python train.py --vocab_size=2048 --hidden_act="squared_relu" --positions="rope" --init_std_down=0.0 --lr_mult_o=1.5 --decay_fraction=1.0 --max_seq_len=1024 --max_steps=11004
Each number is 500 + 25 x the weight over its row's rms, rounded and kept within 0 to 999. Layers, rows and columns count from 0. Numbers have three digits each. The size before them is the row's rms in percent of the matrix's.

# layer 3 MLP down (transposed), 896x224, rms 0.204, rows 498-619, columns 112-167
097:530464486502498534476480574539508458493504494512500520483539470516497500475506521517523490484520530458452527492508472531516531496502495513482465513446490534454524508460
097:538491431487481539466527485510480552528526485480516480472526497500475535455514517494545532550490538489512523475514506490550493487480505504549506514524503510529507469511
098:478448509519538502521528481480506503488551487469482503508493527500506519463533515485490505426506549502478522537535523552499507510518514559497475464496469479492467508490
101:480498512522507507479474533487518522474484484494475527480512501506503493508512461509528533534474500483495479510454480509495503497520528488495485532470513443536526511540
092:492499508504543548515487510527470479489505517541515497538525525494508520508505510539504508478537520506490441501489507486524488507479455511555499503461491533492481506476
102:508486486552510494519490494499439509498514485517489504514501471479521482472521506517506529507481500520500474460514530550525455527527445502462495485485453480510493509520
103:534473526502491496501496506460461448486476521499468511494492498520491513481514485505491516523490529450491505495491502499497464496515513481503562501567479502538497491461
099:526504513508468523515531480525545490517493505456499498505508527510518482433548514548470490500474468523507495483510551536536492522521505472532491469478464500532491508480
096:481536491527494530470528501458524497527511527463470501487504471480488502480448464509478509497489449521472500484496509546526527524495493520453485512481505543525533532496
106:516497522511503529461510499528523474486513519471528456520537500506487469509483456498494515489489521503523523518517509523477504523517493522476527518502464492527459506535
098:513508504514528428503543494460527501505530509496479484540557490525510464463492466457446512446492464493485466506481533480482461507500536476498495505458538464481521537515
108:497513487477513460471517501479515458517526480520549519487536535494568457518521486511499526486533509498485513496499516521507521497514497502480477543499524500509489496505
098:436498531513475524523464539478513522470495472516483532470518500486487575489521495500498503514518537493490467482495562526480493461562539524477486499462473481494481488492
095:522505539517458470483541519503496508486490483537529522555553522504483508519495466536539535509509455487454488479527524516507524506498485502499465504485542442504493483472
101:509499499471466500482534509511512531459526501484483455433558495498477522527512525474518497464465493492496492467506463507512518485487499496531569474504534498502470500501
098:550472490525494513516491491517551486490525513520487456428495484493483506477501468452481514488524538486473483529508480507490552481501524479491534481524495464487505478486
100:507533503499473510513507458514544482479495516467478470521556486512522524480540487462510500529483469507495493461528491509505489467509465524518498506533522499510502518495
093:510478508494504524489489488522531504458505488513531515532510514453504498530531531471501519493521513549531529529506534479525530511515445495502522529527456462523562482455
102:483468501473474539498501494480509469513563499504543533488493508511514475481558510481493504522530494488464513508487496484557450501526507512495451500493525522429530566497
099:480537490522467463492528550520487485484506489527530481496498504511498486529540505475496512490494554497494527533536481519522488507554483514558511442520518498525462489498
104:482513513545529477522470518521471449497501512435492509493497546496471488451501517502513498471514485474489467501485508476516480468509486479511516481499536487489506466508
099:506491537462536471499500490520480546518439533502498479516491491456497488491481547519525488505507494576515475523417547492479498452522484452502514491472539442530523535469
097:521523488473491455496527497481466466532517486498480481444510501452503477486517494478489512484513509511488471502506502534507496456491522510483523492449504573489482476461
101:446497525505516489494464523485510504488471553524508494537488475473531472470453506500469532500500504482457516484510523472466495540504519472523511499534514520504486466482
106:496519494519472473529472525527523453567507467494528500514518496470507474538486500491506491497513548517515525482496526481476470504550482476496510519544485521476463495516
095:505513526477501516534509511516495521487517480550502480504521505502501507489499544456507499493494519506499546489480477504515536509489533487474462485475498483488513466494
103:489447526487496495526474510526468492498486550507475505453536530485485504501486453496488453504488512495507528535477537479514501468469496481506500499498503492429502477524
102:481469525541488532517454514531487478555530508482495494492500508509491508468502457521522492507504460493508470493457528490483529557498487520482501525494528516493515512496
096:554493469456504490440505493441501512457508506486461481506494520517520531480492513494463492479534498513484506515523474475474489502510517580500500461526516476518513478510
096:464456540482470451502485491482509523506504513520483498494502480500471495470490498503531505545539487533523498545428503505506522519465543537544473455453484502547482477486
104:517496503488489514571527556513503560495492478471485491514522473519517474499490475484534481488476504488497488462554508530513485462489513489464496462470451474517494478529
101:497488473491464506486497531514491522504500532460504515541488439510417495511471507515498497522524476488487531486509502526496511508523540531526468495537499508504514450451
099:479532547469534513507513496516511524471497453497493506495533476542459495505536488510533491479482510490552483517522474524500502502546523520456446502545493504513511508503
103:490503532501486465479539491497492473508481499471481503446523474452502489507543470560521516498516494477508449496521534497494500470448470521465515505572552474515457508533
098:504448473502514512494479498516476522513488492483498479491485525489524547481506514502484492502501475456458512473518480485485492519471530502495505506499493483495446545526
098:465536516511492494526485499538534545500511537530492444484475531484467493500511532557522499515496488456511522518484542497520509521542508549494481412510516490457534522512
098:537521517516503552528507501506503548476526523505516554497524491464531541484494463446503510478497499515491551498484509489507495461486482497460508493519493495474502493535
101:474509475490476523510464466480494477501535476517483506512493481495489496491520507527525484494468466489549511521468505541486533476480539542516474529464491471488520496493
103:494543493526488518500519505463510511507506503511533484515505489526500500485542492497530482526513513537470463503542485521518502507498524480536472405533531472537474480514
096:487503511494501462449530436491506512478490467483499486475470481514487526496549501490486494493552521540514499517489475532510503513472521485508471432494492479526492506533
107:501493482496487475473510505465507473479487487525505474522483491488524484535490475498533460515533513509513494529469464510498508493518482502521482492497492468496515489504
090:499517521513542494506543523568450467459540514505475482467508507524500493498508484503516500479527497468526516507505526503491535514517481549487469526479480520506537563515
096:497487500509517456471524485537490472490526490424472516469517503523494509452544559475458533536523487516517471478508492478496502528498479494478459478477524506510505460490
099:512523511453495474527527488525525493498478508489512477529539502494519483505515484452513525504503494504498497511484505502512459523532488476484507525476513489490504460479
103:510510503476498478464525504502483491535472475556490435487515481505510491481457454492485515511476518498498486456486496440500519453472475491534495532489541485537515486521
098:545510521508477496513443516485469506459509514484515524512488475488491469495491499509506499478474530525512502502539534500496475515537483516492513472486473521505485477482
102:512469472527469543482522506466535512486494531493496501490524487543503505498538470499520429535477509514483498472476520490512488483484457467527514535498510535514466504464
102:511501509510494542486530512477527511532525460517448518515509504512545497479533443482506520445500504508541498487487499509522493509537518473517412486535495501530475474461
097:512495460492464519517476508510488482485499480493440529452518505561503505484479493498547502479544515489502549524524499539521496493493509513486494469494500490529529523510
090:496511510471481527506495495519543487442495495463477510485518495540487525493541494495506544501478477504545493519526507497538491428456467500463463461497481479472470520496
103:506527475505478476482492456492481483517513515487479506547507502507505519456517487445583507512507512526437461473467512474481525463509471508506534536503520512456519512480
098:506531477566490501486474496510481547505461478522511527488513508535485521488527508540532489468510498511514466490531480528488484467512525517482456498483487466493494506478
101:471452524426498511494475505471493489483519488506541501470518525500464530512497499527531493484503489513526519535516513487530495558469537507511488481496496511489480472501
107:502495488562469487499453489493474500495471541473481483473478513519516502484536481482504513530492487504502492484470515504494496480509495454458495486499492480523519538501
096:502465462477502498543489552504527484470494524496526552522510504483493471490501512571476526500505467552512450533468461512528477524462495491506517461513477534476500494494
106:497507490512454481538470541486500482496529486500432491481476493520560516472551458501541519511537503516486496519487502538498445497552464503484540414497503512488518514458
102:514480521515520510481455522488502541547537479518556472441506467480536529541486495507498508497531510480531487473477484499493477512449496482514509495530545535532508497517
100:505509498555517481491501487473529491534495491459538507514522533486526555507475523498508473528459497502467437528523530562474489480502552492514521501534531482490464489471
100:510533507521502479525536487519503506448519514511495530500459536488523535514535510528483491488484546452508491453513526471505514514524491478512481501467481519518506517470
107:537531463520472500506511500487462480503471514452520483483502525500520493497506504507499502497537485528525482490491531524489555486550482509546479435512481453488472468466
096:501523510526523507524477530508487458525511470482503458495527454493470489485500537463505505481525493493492470503497547534497460472483477475478519478484455542461503527521
097:538537438495485480530522503516496516518508513490494528499537503485490477466476443502536527484539505491541522527456508515462458512479542504509484520481467473502522493490
101:513518480497505483509506503490501480436463520479506560466565535491494488510500504510514514479538525481499475477478503496528484550462517522487461470513517437480496529500
101:541510477488472525497487504461492464514468518538457550493539497530494489502513539495478482456486526508509499486490535483489478430467553503483494491467501498518459502501
107:472460506537562513473498487546501474448487546519502505523515494499498493510521443499500500446551454547510477484483533497518538485481498491484520533529520577494463522507
099:524529496483474492493510558529492529484523521531502499505506512526484509443474504506498451482539499495492454490440541474519479477506519502479531462513495499523493504521
098:505535554507483518537509525497512465487505511473461534477475524492486508486501557449533507517489524491536500490475496514498512502527504522482531500490536491513501532492
097:490522512492492500503486506507461466473454513497492501496496488538520520504527535494560471489480522493472516553515491464506506504506500473518503495453523465504488507513
104:513530512501513505508448529466498470477496527510526498488501531493538481460504550477478483480450458487505537468519488519489513474480457500512518489489540508500517502547
098:463478516478461504522531502492531480504510483492493501518499474502491489510546522509434504522551523535491541507474552460449511518500534490501467545468500522507463493498
094:492514495535501523462542496518483512486499486501475512452533535510478516489499505474506467491529534461525514564490542528523508489476485505492463469512515525468515506495
099:517489536493452478523485489520491483502501524501433507503504541455505521494496494493515541481517472467475514505510522524571489500502523528522488472447512483518471511511
103:525467533453516493489500535496541481546462500469498543498523512492452452483478536471468513496528530527516504499478500513516450533501495515477461503525495522495509494497
094:511515505462454502506519498494467513477516532492493527446525491475524465511528497504494503492513518504535527476530538500491466547512476484493498471488501476505498491478
102:497495507509480497514490491481446506521504506497409528505531541524492476479481525490495509479496479532571516546475538498550529525489522472461456483493459532502498509497
096:509527480472499506492483501478516461464509482511525518463520475557501503507463538491467499496512515489480519536532551543531500544528539478519496454526445498497496496508
100:494466484502448486507567459502495506509492513519497487540474526502458541467521493498491485535497480519452481541526496482494482519507502516547480491518482480494541496479
108:460437460487522506501512512550496505499488511528493517515532491512491522483517475540471505516471458487487489478512498471531505528455533507504501514531490509504475488487
101:504464488509504490469506481513479473518441523503505501470507518509509502461530484493508514485521518476521507505538524513562503475506484494505498482531520520525487532500
102:500536485494534442505463489529543516532498510496460496506508482482516489495498515485436504505452465492502487539438516479523496547497470519503494494485502526481524476506
102:489494483463526458497531461513486539482513450547510493495505485527489474480502470486462525476482531485502463534472499487523498520488495517487455456485495487495493485535
100:486501519501501526514505506527496518529502491511476474506518462513535547499495480490492508496526499530496500526549517490554559535504489528474485476463468474501553530507
098:521498491502519533538510468528540478475486485530469505491519520522485553497504522479530499557517507517489508509478523539524500495515456517522512512489459488494478472451
101:508538512521522494479456467506481460523479473537534462493477525528504506495469519507497488577490466472501541511535511509485490536512446517461461558509520513527491470467
108:523541552515502561469493493495445473513488508500545477467537502534535466504487488504495529490555527514485513506467457490489487520500492501507463542471510483476482489526
096:508485469508517470505537511474514512449492518470484488471518508494490538459489529515473451493512496465523492532472502480553508488507521517478474509492480509501531505460
102:518474498480537467490486496493524526517485522550501484464538515520495499499519488510478546501462537469493534486541527492467513510557513533467472516461484482479479498506
090:553509525452550456478534482497521465489503523472544492544515522444484522446461536532473493440482497479547515552518537480481464479517502500490503496469464503497530498476
102:468493470495480456488516510517517514504471480464456498498492481512505522492529505536533475505513497506494491520440540482496524467461488514497486494482496528485485469462
097:482529507500493519519503524524512493443496493500483532421502542521488499513480518485473492487519536521503496490474496459526444491484520535565486510498484545533520536490
094:499528497515455515518488525532513475505539512427497508475529508577504526512516510482516512494495472457509489524487472478494524531503459518521500523493512479518494511498
096:487579473505485508512488493477426474495499474505510485476510478520523545498498542492503546518484493463506511521530491571511537484503515494504506495512503501489495527521
097:536552462471481469470509503547552476490516483465471490518477507462488548502504501527501527509497515466487473510436492516544499517523543515470513499463501462522502521498
095:512508530517510493502509505501502496452512504571458495501484479530461485501530466515476519476493497482495484519546484496497519475526483473510529519458496484523505554501
098:498515500495533547492480519539508490528455536519529491517504481511489477500504453486484503473492494535539496528463526490522522485522489486532478497476518451495492515521
100:472496470522478529464485486555492542498512505498483489529512562559503501499483525473528523471497539496518477572460532478512505506494508513506533508459470472552542494483
095:522532501500523479448501492505515483478557516502478487473510473501455474524505485480517490537496535480519468524545538462483518518487515500495557503508505513448498498488
101:491483509499525542515468492501511512499523541468484465462521448494436538482543482491505514465476505557505490489488503517528475497500506518500463491491440468513489522521
095:513504531480476492519527462482480457491479514470470553509484519472453500487517461467474491460505498483548517523519507530514518501533515526522484484492456512520510535500
107:504499497474528510495557497499490484486483496521541534460522461477522540461494474457486535476475473496508489522552493481485555487513472512540471488496511482514531542504
104:473506478485504488493499478537513489546535504495516493538499521546523535503514512506489545531475472514511488513514517494517493509461499528523484496481511458506481509496
097:533522503485485503501489515527528517493487514514471538491510495507462516463563517486502542500533559490513526549478503530519492461521519557543513464514525519484503521484
098:459499459539506495487461567511494523496480502472476470500495495489536533502502506525473539474487499511494516543507547487528469455484516470517513516476516511519496527502
096:532476464481492503484534484501502500479506469490491469534539497503539487526497452508508531529487495543521500485498546504498512547472517476498493467503481512476533500444
098:495471464471489490506468550505532513478508506491471556486527520542520484505505570446530521490501479462497547498491509499470521483496517505457455519507464466520483523469
102:494509464491534477469490480475500538506507480480477488535518539474539469494496493525471455512508509493503462476482517488489516484500497497535481512455451491505514482485
100:509489517487513460520511507520505500550503510499478511526485500491445542504500544506515492509496506478495475526472534496514510485552525529478498511458516533477480490434
097:483502548527513516481487516484502504483494485512480494479502491476495502465447517473490482538491495526520486486504538497522481524504556496584461521502532501506483511471
093:504525479540497546528450488510505530489513546532494509508544453493521491508493505496489528490521562458486489549489506491512519442540518490524487541494504470471498537491
100:489460503458461483493490523536491510532519530510514494501469502518542531498508506535407499506468507492530511510524500518510484474457490503493498497447562543455513504465
103:507536468481474515491484497500507487480478469510473476495556503500486470490487533496459526460498485487481516490466504459495520484520524484535474476503554452478437490474
097:544494457514513474459496498540513444495479523510489468461549473486490500472479534513495507549499525462538488536484507548535494543504489507496492480476486473534488501491
100:491487518495502471471498501502557499495511526486506506522456475459539545491474526522560498459489512536471504478512495511497557461495486533501532505468501444500494515505
097:509532542501496548523454476519514438545541508526473514478533518490501527454532544491541491489528529509481523496536479476543507463476522511488505504502497483556463460486
097:505473530488488506463522451525497469479534485508501476492482455491527479540490497524532491494490489506532481509459504508512506509530508485534474481529510537485525474500
094:496549494486463528484499482481513504479463547527517497501515503507479454512503484531523471479501503493526488478518517540522502498486549492497518514513517492474506496529
099:509532481520500517451500461492540527453512463542511494479493469473529544499471483513480487492455519462489539480468482512500483506503499474468455516509488501549513474493
102:485507492499517515457495486476506481450478508472443472503491517514504482521494491470513528467500516499495510505492506512510533541479517476502490493502542507493533505519
103:504519536527514466505501495502501471491512502550471486454478486501487523514471477537488437567516518531510510553449511514497488486483518496501493496510479478512510460547
106:492483527502549468481455490549492490512505561565506495495474543537534521515503505494484493497473503465551506478498466513473494494451420527469553529528500504512504494504
098:540506488495497518466501528483464497510495489527530513553498523472499501542498516498452554513543486495507481460460453503469487540537483471475531469551496486484459526465
100:521491459512524484516501491500533521524512524508469528492490526481488567474485463488484476498443549529525526538470526533523495476453508521520481528497502517520507555506
# layer 3 MLP up, 896x224, rms 0.219, rows 499-620, columns 112-167
093:507532483522491505487491490528525495512479464483519476499527478502555574469501494479507520546488474477505469496492505519488477507465505493492432542528524490520496517481
096:476499512514499534542511465508505450505537500485463500556510537486537494512509485525488482478490501491516493484529503538457480518505509481516472476486495535503491512481
106:485517506511528489502511528503461523498506491515532521520477477512518476490477454541490503505528506521476473494472483480496493532491472512487518535480487462485512474533
097:512436488528514514478503496461504466476491489494502460532453514500502494518518511516499554480520493477471488518497465520512477467504459488502516516485477501483458524512
100:505521488491502508457524503514508511508472507441480474518482529495501467530452515497519463456476498488477484523473465500482544511466509476510478495519525519495521476495
100:486552466497479485472511503515486482478477452493493484537484527511510520469490502486461476506511509501489490539456464497479524518528522475518515504514516516494522475601
095:473489497462452534516507539508472435476481494543506524533531528500521493511512526518447498553466469539496467487474512557469495487503487458501472491467521475527500478484
100:489481493453509485469512464532503464494517522504528475473479490526522497492522496426525500530501514483499504555514527464436495482503488470498540499462517513503508478494
105:508516487515475458519452449542524473462475505550487535479490455487517535481490463495550473516521515518481509468549490501504434494539535485474538498507497479504511452485
095:523507519471488512492500497532552501525531526480515502517510501504496449456474483509450525503478481481493498494476510497501478508442503451469486467465505473461540471504
105:520508526481522479476486508536491444497464494536545464461517490435489470512536519477491489516484495507532444532474524463472511495469491505489505481496524476496500524505
100:538464479517472487507451500447531538470526489522464503498543515516479541522517522510490473481465520498530535509558491513485505479518493502533514533493518463472491476508
100:477486524534476466492504464526466550512503496496502505536509510485480472515468509510505498494491541532488487510524486489504519473488520486497533500453474478512523523502
100:522492485487487511506500499490488538509481489442498509493511483491523516527520459509493509501514509496506504533510499462489465477437472464544506503480523521474516495523
090:434504504490493523556525482526484508526488494493519476496505520500537460536487524455518469502471460491462511504515514508511484493557513492517500513465525516500460463487
095:512526471456490529488516500497529469466513502487481471467469441493489496465498483470509539502471496499473490460561522503488469493507492513506547527522497470519527481476
091:521514443493499495472479483566495521503504499466526542516542486538452522505464500532519528463507483509493475508537495522486514501463529538488506528479514525491485491513
104:523492509512475493514488515509506482463526511518498477526500491457528461456467478517515500486477519489528479512534485472472478467489508520490504448514491512460518508497
104:484515473477524465494539487507469505514490488479507560490537523489445515485495458533494473482529504483503497536497499500509501464476524492491524462458509520484508493493
107:508519507492544513499486477554455498515501529525531517506545471513513445462486499535513463497497492501493501472480488532501479504469491510530478501487497503467484506502
101:462498503446504510469500485513515517496506488483456504544507523467501469501474540524485453486479506548500481472478492476487473476488492464506505494527494503466426516492
103:509539507496529495513503531497450498529533513457431498493500448498512465507504524485495480535473531502512473540525535507513504495486481524490509476522562551484488489453
096:531511504496474463525488451471505468524519517480508504508509447466475469465507460485463494455474513518495503541527521490477505503498505509548468492488504483472480485518
094:503485472497502502471527507492493538490462457497490489497454530512526527478525521510489488510484499503532453502504464503450515515462488511516482546483544506509520466547
096:488511497513536505496488488490454488475501534475482498520490517455479501555508513518542545551505512505471494515515492493491548519513497501530526454520491484488477520524
104:485513516497477524452456535511505493462520504518476500469533512479512475451466519511490476464519521503521510470478507524500545472455520457487514483460500483483472478494
098:464521493482466515496524580504477540480471481514496496505520473501467537513512508527515456520462474530492487430482525519507509496477534505490516552494447499498436511494
105:522491464523544460515495533489489548477508522513484528480476483519507519517539444484467519507472477504518515466508484582452436486508522496455516533445493521500455499485
093:448504510508494466555478494469444505535497520496498511499487488510510495503486520489451534505521450551522507513490503469511499516509505495532497527493496541489477488474
104:458528480507505503479484515492523512500500493469528502513486506458516520492469513511474483455471499495461513530493504510512485525461505517536461482517499468561461520486
106:465498470540488531475496476469547523456507535485510441466487473506492496475475466536470491501481461455481508501476511467487512515508516515524462505525481461511500488496
102:514494535508494539496496488493472542511482527513485490480531517517511506477480547520521508498501483484482477480562513485509514499522465463502505523518538533471516483482
100:483489469486499507503505551506496501485491485515511472512493537515491520503504518523492492539491471527516499471471488517505472518506463487484506542450510495464474518505
097:501496503530487517477484537493489511488509570461500510486490511510480494456490493466462491533505449482471476530527490496491495528525500511526443468489527494479464487468
094:494473459458569550495482506523532492494527491511580455497502479502501530464498503499516574476502481484518518481516501518520552521489499501502502532503466521511480507485
108:514436518518492519522471509534547538512486530507512517503530512475542521520497458520490497497457488497468527500527504482473478561463488519476486487516462438482505498512
096:484475517516490478522533532490529505489459514502475455476560539533498475532466495511482468527475543502486531485526501504511483493511480475496477464496543526488510499522
106:504507505527486535545492493528514500490484505477553501516483472504515500520520510515451564514446471553500513468457481510528497517456504527445523493532440500520479468464
103:514521478515484489464505422466495477544484507478489466510459444469478462514530528511477481513529506523511480476530482502535509533482463523502463489471500518522477475549
114:488538495508493513490529493508507506516516523466452501514503487500517454498523491509477485525520481515487487557509526427496453497497553500521522417491485443544489510508
096:523531532536519513472481496531483524481487439477509540496497478501414486497494460521513481463503485511484508527494454529488468507495490515490517568495508491531495511448
100:492499521550501499485507464514549531535469470480523509484482477491480509580450524527543485487494528500461509522549530494507524475475517482476507497490458488535487487519
102:533490510528469520509495527503488509504546488524525472444505500503520508490487460521492530497479489474503497480467487499474534488447556516493545489542521480531521520534
105:549484443530550555498502533568510470472472498502494511481504514492490503490489535541528452505463536494492479519530515513477515493502529499522538512502492489484505512504
097:502475459489489511523506497473447546475485520481522511500519508483528523519458513508472501457494493506542513490450465500511556534465503510501516551490469511532469518469
105:473483509511474455503464544502499491496506505496476468495493476507550436494487496520469522508456509510457493519461528497479487469477472515495478503493490512539456496478
089:487468536485516514509481521468504493501509527518478479487512485490546543491473498486507570523510498511521555473534497521518568499513519473500513473487516531475513508468
107:504487484491495517482441497503508484475501469520492527473456489516536530521481561541481522471546507465525524519549478507520529485467480488482473468462482491548479498518
090:509497525527523499531516491519505503508509547457454509534513404463512551506455446502538517498469497497455488512549509481515457489491525475537498488499495478529488486522
105:456492512430516466463531492477496514467515509507472557502477500539455484522499544528501547479503456521483489497491498499550554481493480511496525534507496498525485509494
098:489508519494509452506479497540496507497529466502457526511527508535556541508467510571475559473500485492503483474472500525503495466500500493509490473498537490458489514496
104:548525513535505494492513474473529509517507486525489454492490449495540479481499474513525550485524468458529534503500496503514519455510476473503493506490491481503519506509
108:532511500517513530480499538503483534534481506499454469515537506462486509511524464557512464493449519494504498476510518509477504468536483507483518506480501476513499499543
089:512482528437511470518490515491507471518525516526516562546544469477478533518482514532534460441469506502488500517469469493509490463489506492508502501496507499477531533527
103:540550516445532475497470439476510456492466562519476495483476514493513539489533532504470468507542508491511498485502491505533509560545517501506519461533459472544476459536
100:474506504491523504491513559536540482476471465466556516500512510495537507485468519482529496514484495454442481487455492555484501489524495530495478497480521505551449492485
095:478446465464457437500501513471499497538500500503501467492541485474468462500501488525513511457484487495512499501467462461504503475501498473474519435486450509465453520525
103:516519511513495498537525506492503439500525513525460498475505517507522483535494545501507496523469489504488519496494522502547510524459443437468523489448481514534441467463
110:479526426478476509510522500505469550479508467533514486538547484479494477499503500479526485548504541543509543527495520502552509565503508522532483517495550488504550493485
099:495495496477558480481479488475522510525493494521501511499494475511475501489516505545502512456515478480514458473529463470500544543472533496472494506472451442488512498509
099:563520483505488531521488501535480516510505508507514522531488507432543487511504483528501473490513514471488535485498538497502493530543526466506517485499498491488506481533
106:510509490485475512524546477505489485511504495465491580514521505521508487491485487479477460483501510486499481442498517489502471502504485509454493462482524460500487450475
102:538548504476457527500499496486523459523456481490510522490493533502483503469490509483490525519493509463485495471494522504494476493523468478471498494445485511478490487474
106:522505506472491499477467539467484465530497473483434486499505473530455482502463483473478483531484526455487466508506526473505481523549497485500500513469524502529499483446
104:524531499541446506514520530518495481551459511510515464468506488532473471478502535529509489551508518463520503483498500510504493513472519515477508559485519503537483486483
102:491525527503492506533512542550448502468502511519553527486491505530502504496532476513466517498505516511522510465534511462513524505482465477517522496493486525513497496496
098:497515501470528493512497501462507528516536518449494536541492536465511506507524485527503508532475496484497453480474480493445509467446483493508505527506529529468542495495
102:516515497558492480513468499532505459502458513488486516460493512514474492491476521496516463511497556486499512553534502520465550551539475496472513494458535464483506492542
092:540561485527481469500448507490510491530545511495479496504500487498528494485473494482554516506484485461514463488536470534545500522497528498482510480550527492494516502499
097:535523476474500460479517544532476494439481483524503475525491489487526508485483480556483503509512539533474508523495454505473507511558493512502496513503481535469517523494
103:451519464446471465533490457522502505540484534553505491502494505505538444537497492516527479475487481452488505518504519527504513476522488501496503479480532529509470482527
106:513507510495466502481513476483466531501498527525507478509464500470533512506499498491440516502518478505509469469476513527488538527513499506493540492482500534505516529532
095:525524524489497501486525508486506542500496509437513501495508488499492481506454450488533522524490535493466460509518504507521572503502518508515485506514512503522484533493
114:491515516491484474516491462508479515482467529466496496547494492507544519478478497476507542498455527505483513490497510499508519476506510477491479501521502537515507482457
105:470506522514503519469513530427521497485501501537497557497530450542448510524489505478484499508534491443500506530476504506434526528474552542506477485526482490442492509525
102:478467453515470501487522556515505535535476520513454525496548511462508501479505495503509476476486536485445459509494512524501488539513501527466517509521459493517529499537
108:541483511486483527486538475498450501470436508555487511516470531453504510454471503547496498476494458488471493490489495497513478491505512489514478521467478509486512505526
113:506476518511515507517509476488514503477472491504523524478492479539490458491537512546511504481502527496499506529555513479551532456509479510481495476485506535498468509533
090:476529494541528509502506485478484479490498518525476511527525513490500456488479480461465541496491531518451470477510479547484517483487528491511470466459493503487464449555
107:520497500497575484476479518539513485528478463512525509492504505476495460486484490489447517508494512509498489472527505514506473487532505493507428503490486521514499495508
098:490527497455495452484515506539511504468495488451491482491533460476463470504498490522453455471523494495442428461508471471498555490469488535492455508500466462480494493513
099:497502485475475502504516471531537481485455469488524494543470459512477487452512515541483485503473498496446519489492507444474478485500500464536507504484513485537505495522
095:447514517491478531470508487522479518501535484544512484512475497504512447511474514536504523511490537500469531468483456506497526519508465481483483532519485500588514529512
111:510503493513472488519482564524453514506512514505517495527447466516530517487497482494496522538486477507520496464523472515482516487433520463513459429495549506474528501493
100:459516517531476511458480541456499495518543485490506502506479499538504494461472472489548494495444524509502509509478544500487508544477512523482513474540505556494496441485
104:525554469527462520506512476506476495493452503432473518524503460474474453452521542496485479458526478498467513543543479508517483526480481514549522475532516490498550471496
093:528507504486533495518481530497495522520516510502546518481461464503494508504524514557505536459501496456532485494548510541534499489496518497464465503470450476488469481517
114:428460457535468502518506529553486506498467512513473476485506460458473518464500503523518480512532486466491485508543524472526518481463479507493503482492488456497505494454
099:482496486511492481486484544494476462483496466480539497467488503458521515498496536490505527457460491479508492472501517517533523541458455485482530508479518528489493489524
093:492460484506539487502470414525556470499461503500485517520512491499473520490506530497482465491548494504512478480565489536491502478484429484536525522541486510489478474532
098:517518500496525469499511546483489481469487469538499490480486488509473516508497493514491475481511514532518494547520513506518465529537491516506490532515512452524530484493
096:512513468489478476493521432492538484504496546550522494530472496435528500500432487488487517504486490521520424516510509512508484497487508475418464464456519539458477487514
089:517529461538518497489511578533492507514488522503514514477538459453485543530462502439486522527454488527499518530507510468546497477509504504540513538482467522525490487486
100:481536457515510510474520491498509461493524508490465492485472503481520507498475498501527476515516509572516481452481429463533499545485499511513487476508476488511485493515
095:503520527477453471509525502514471517493517522484494498490533482518534466528488478531523519511532527505509472548484481488523468509501484459468454507473496503544473512473
097:496546479500465442462481511499512529482474561499532531518481507514498460539487501517541527486509482509530498532524514490412483532458500490549466499481518460502504500517
111:493474506528489480541476498515538468491474519469528463502464479443485511491490504482520496497492505517490509503487482529472523546465564483482500463546426476478539510506
098:536449522528488566511514462478493497529520521466537491542487503460507537510516501504472485489466488488527517527507469509536472519500536474570543490487463526515494497507
094:507534518531462450513520478479514505490440542497482498467504482486477524520441500480482522520504527500474507490479491529490553446558479489501469493506470507527486496487
108:471513478500472509535502500478512476531488497520484531534509472506518479505501495492482466474453499502480532493486495511509522477517524498548507459514510573482522493473
101:507513515469512485548513487488441552533482556522495479575463497510457514472478490513498518516512536484490502500498517491501525501466495446520506498511467561521501505526
101:553462480508515467469517515523515497535481471491489526523465473455481487517500553492533496461513472454495520483555458522518503511498493482497527516551520499491476528456
099:507540448445535493523480487485526477469512501527494518490457506490521524506508492496500485482484478481482451509499486496518452477494515483520486545513500472511510451469
100:470506458509489526474483524444522529518468497478544512491457471529516508479472523509487532491489473512494518467465515505501466532488514501548522534484541542466519521499
089:521470516545518503489513516481506472506461498487497525448488487507505511501493521514494524514495485443526550523543481520497535533493515481523471467539520488494459524496
095:452515524466526485481514508512486519495515477516507457453532490458470500524508506502486539533507523518507445499494472454533532513464518483495521482499519496475480470496
098:490537555472486517480511491492507502490487496498513509523473478473485558539513545479490469507543566490502476469512524484525526495472442469498485502508448491545449501473
093:515486478502501486531470497495488511500517520497503502496495415460513517494438513519477496507505508499500531498483504485532470502478486536487511525479496507481511505522
101:450528509540528450510486531516446505522517557469501466486491486488488496507495451473446522554537516477510483532517489515467519521530531498479501477518525528494503462511
103:514518531528563533513567500503491520517512495498511500475474465505533559533473486516502515489499542484489484525516509508522495478495508500479493493517481515512558481514
101:536505485462504468536508479515486462513531463512528491453515493515478483483512498537505505517456525527511477513493492520489511458468517496514467510497555524495466489509
098:509498507502535536522479463454504519496524469509511485453499516528514484528516473486435519544511498500550522532506486480548525442506485516544501466536468519558479481527
098:483522475532553484587486508493503490486503478533499452547487436472530483484483502495503515508516522514487518470504491510480526484500516495522494457488509496534473483519
101:461523491502522579514516463519514491481488548520482531521484512492523499510526459528498504503515510486485509516500511504513505507494541473531507488480507513506510489489
094:526498483495500433530424503504499481532506482518481487508512465478462512486499472512519508515496513496512509541482490486512510506469443481518532488514475443514482486516
099:523487516507520484525482497519468533511498503550482442526541497464531512483505448515459491492547497471525494504535539482496486479457493475515492534493530479465463472512
100:520531485497515469474520476497467489463525491530523516518517553481526522514523501515494500513514451522519474507470521535464462500485504518512501483478480533518420523488
106:487503550486458485452467481534512482520514497526454485509491490503503489481508444535477477460478498531496502492450498509498498538456469484498515491498483484488451456508
105:473491507493481493498512492506476501518471540550472476480477524502491505477515530475466477491497492562544530488531513473497503509470474510493584476551542511484476487487
097:472464503505507513522464497505494520500537525487473471462510481544523473485505459521531497520455479501518501528527507503500507494490492537489494495442500497511487493525
111:540519495463522486461483512467479515536559486514504490485511484505517541486476495518483472559454533495497482513528522508498535515471482522480502540538533503504466551517
095:504548529497507495512497560513477462499482543446530491514490447481529550518513496508553465468510522471521510486500524477489519508510523491483515507493497482503475491515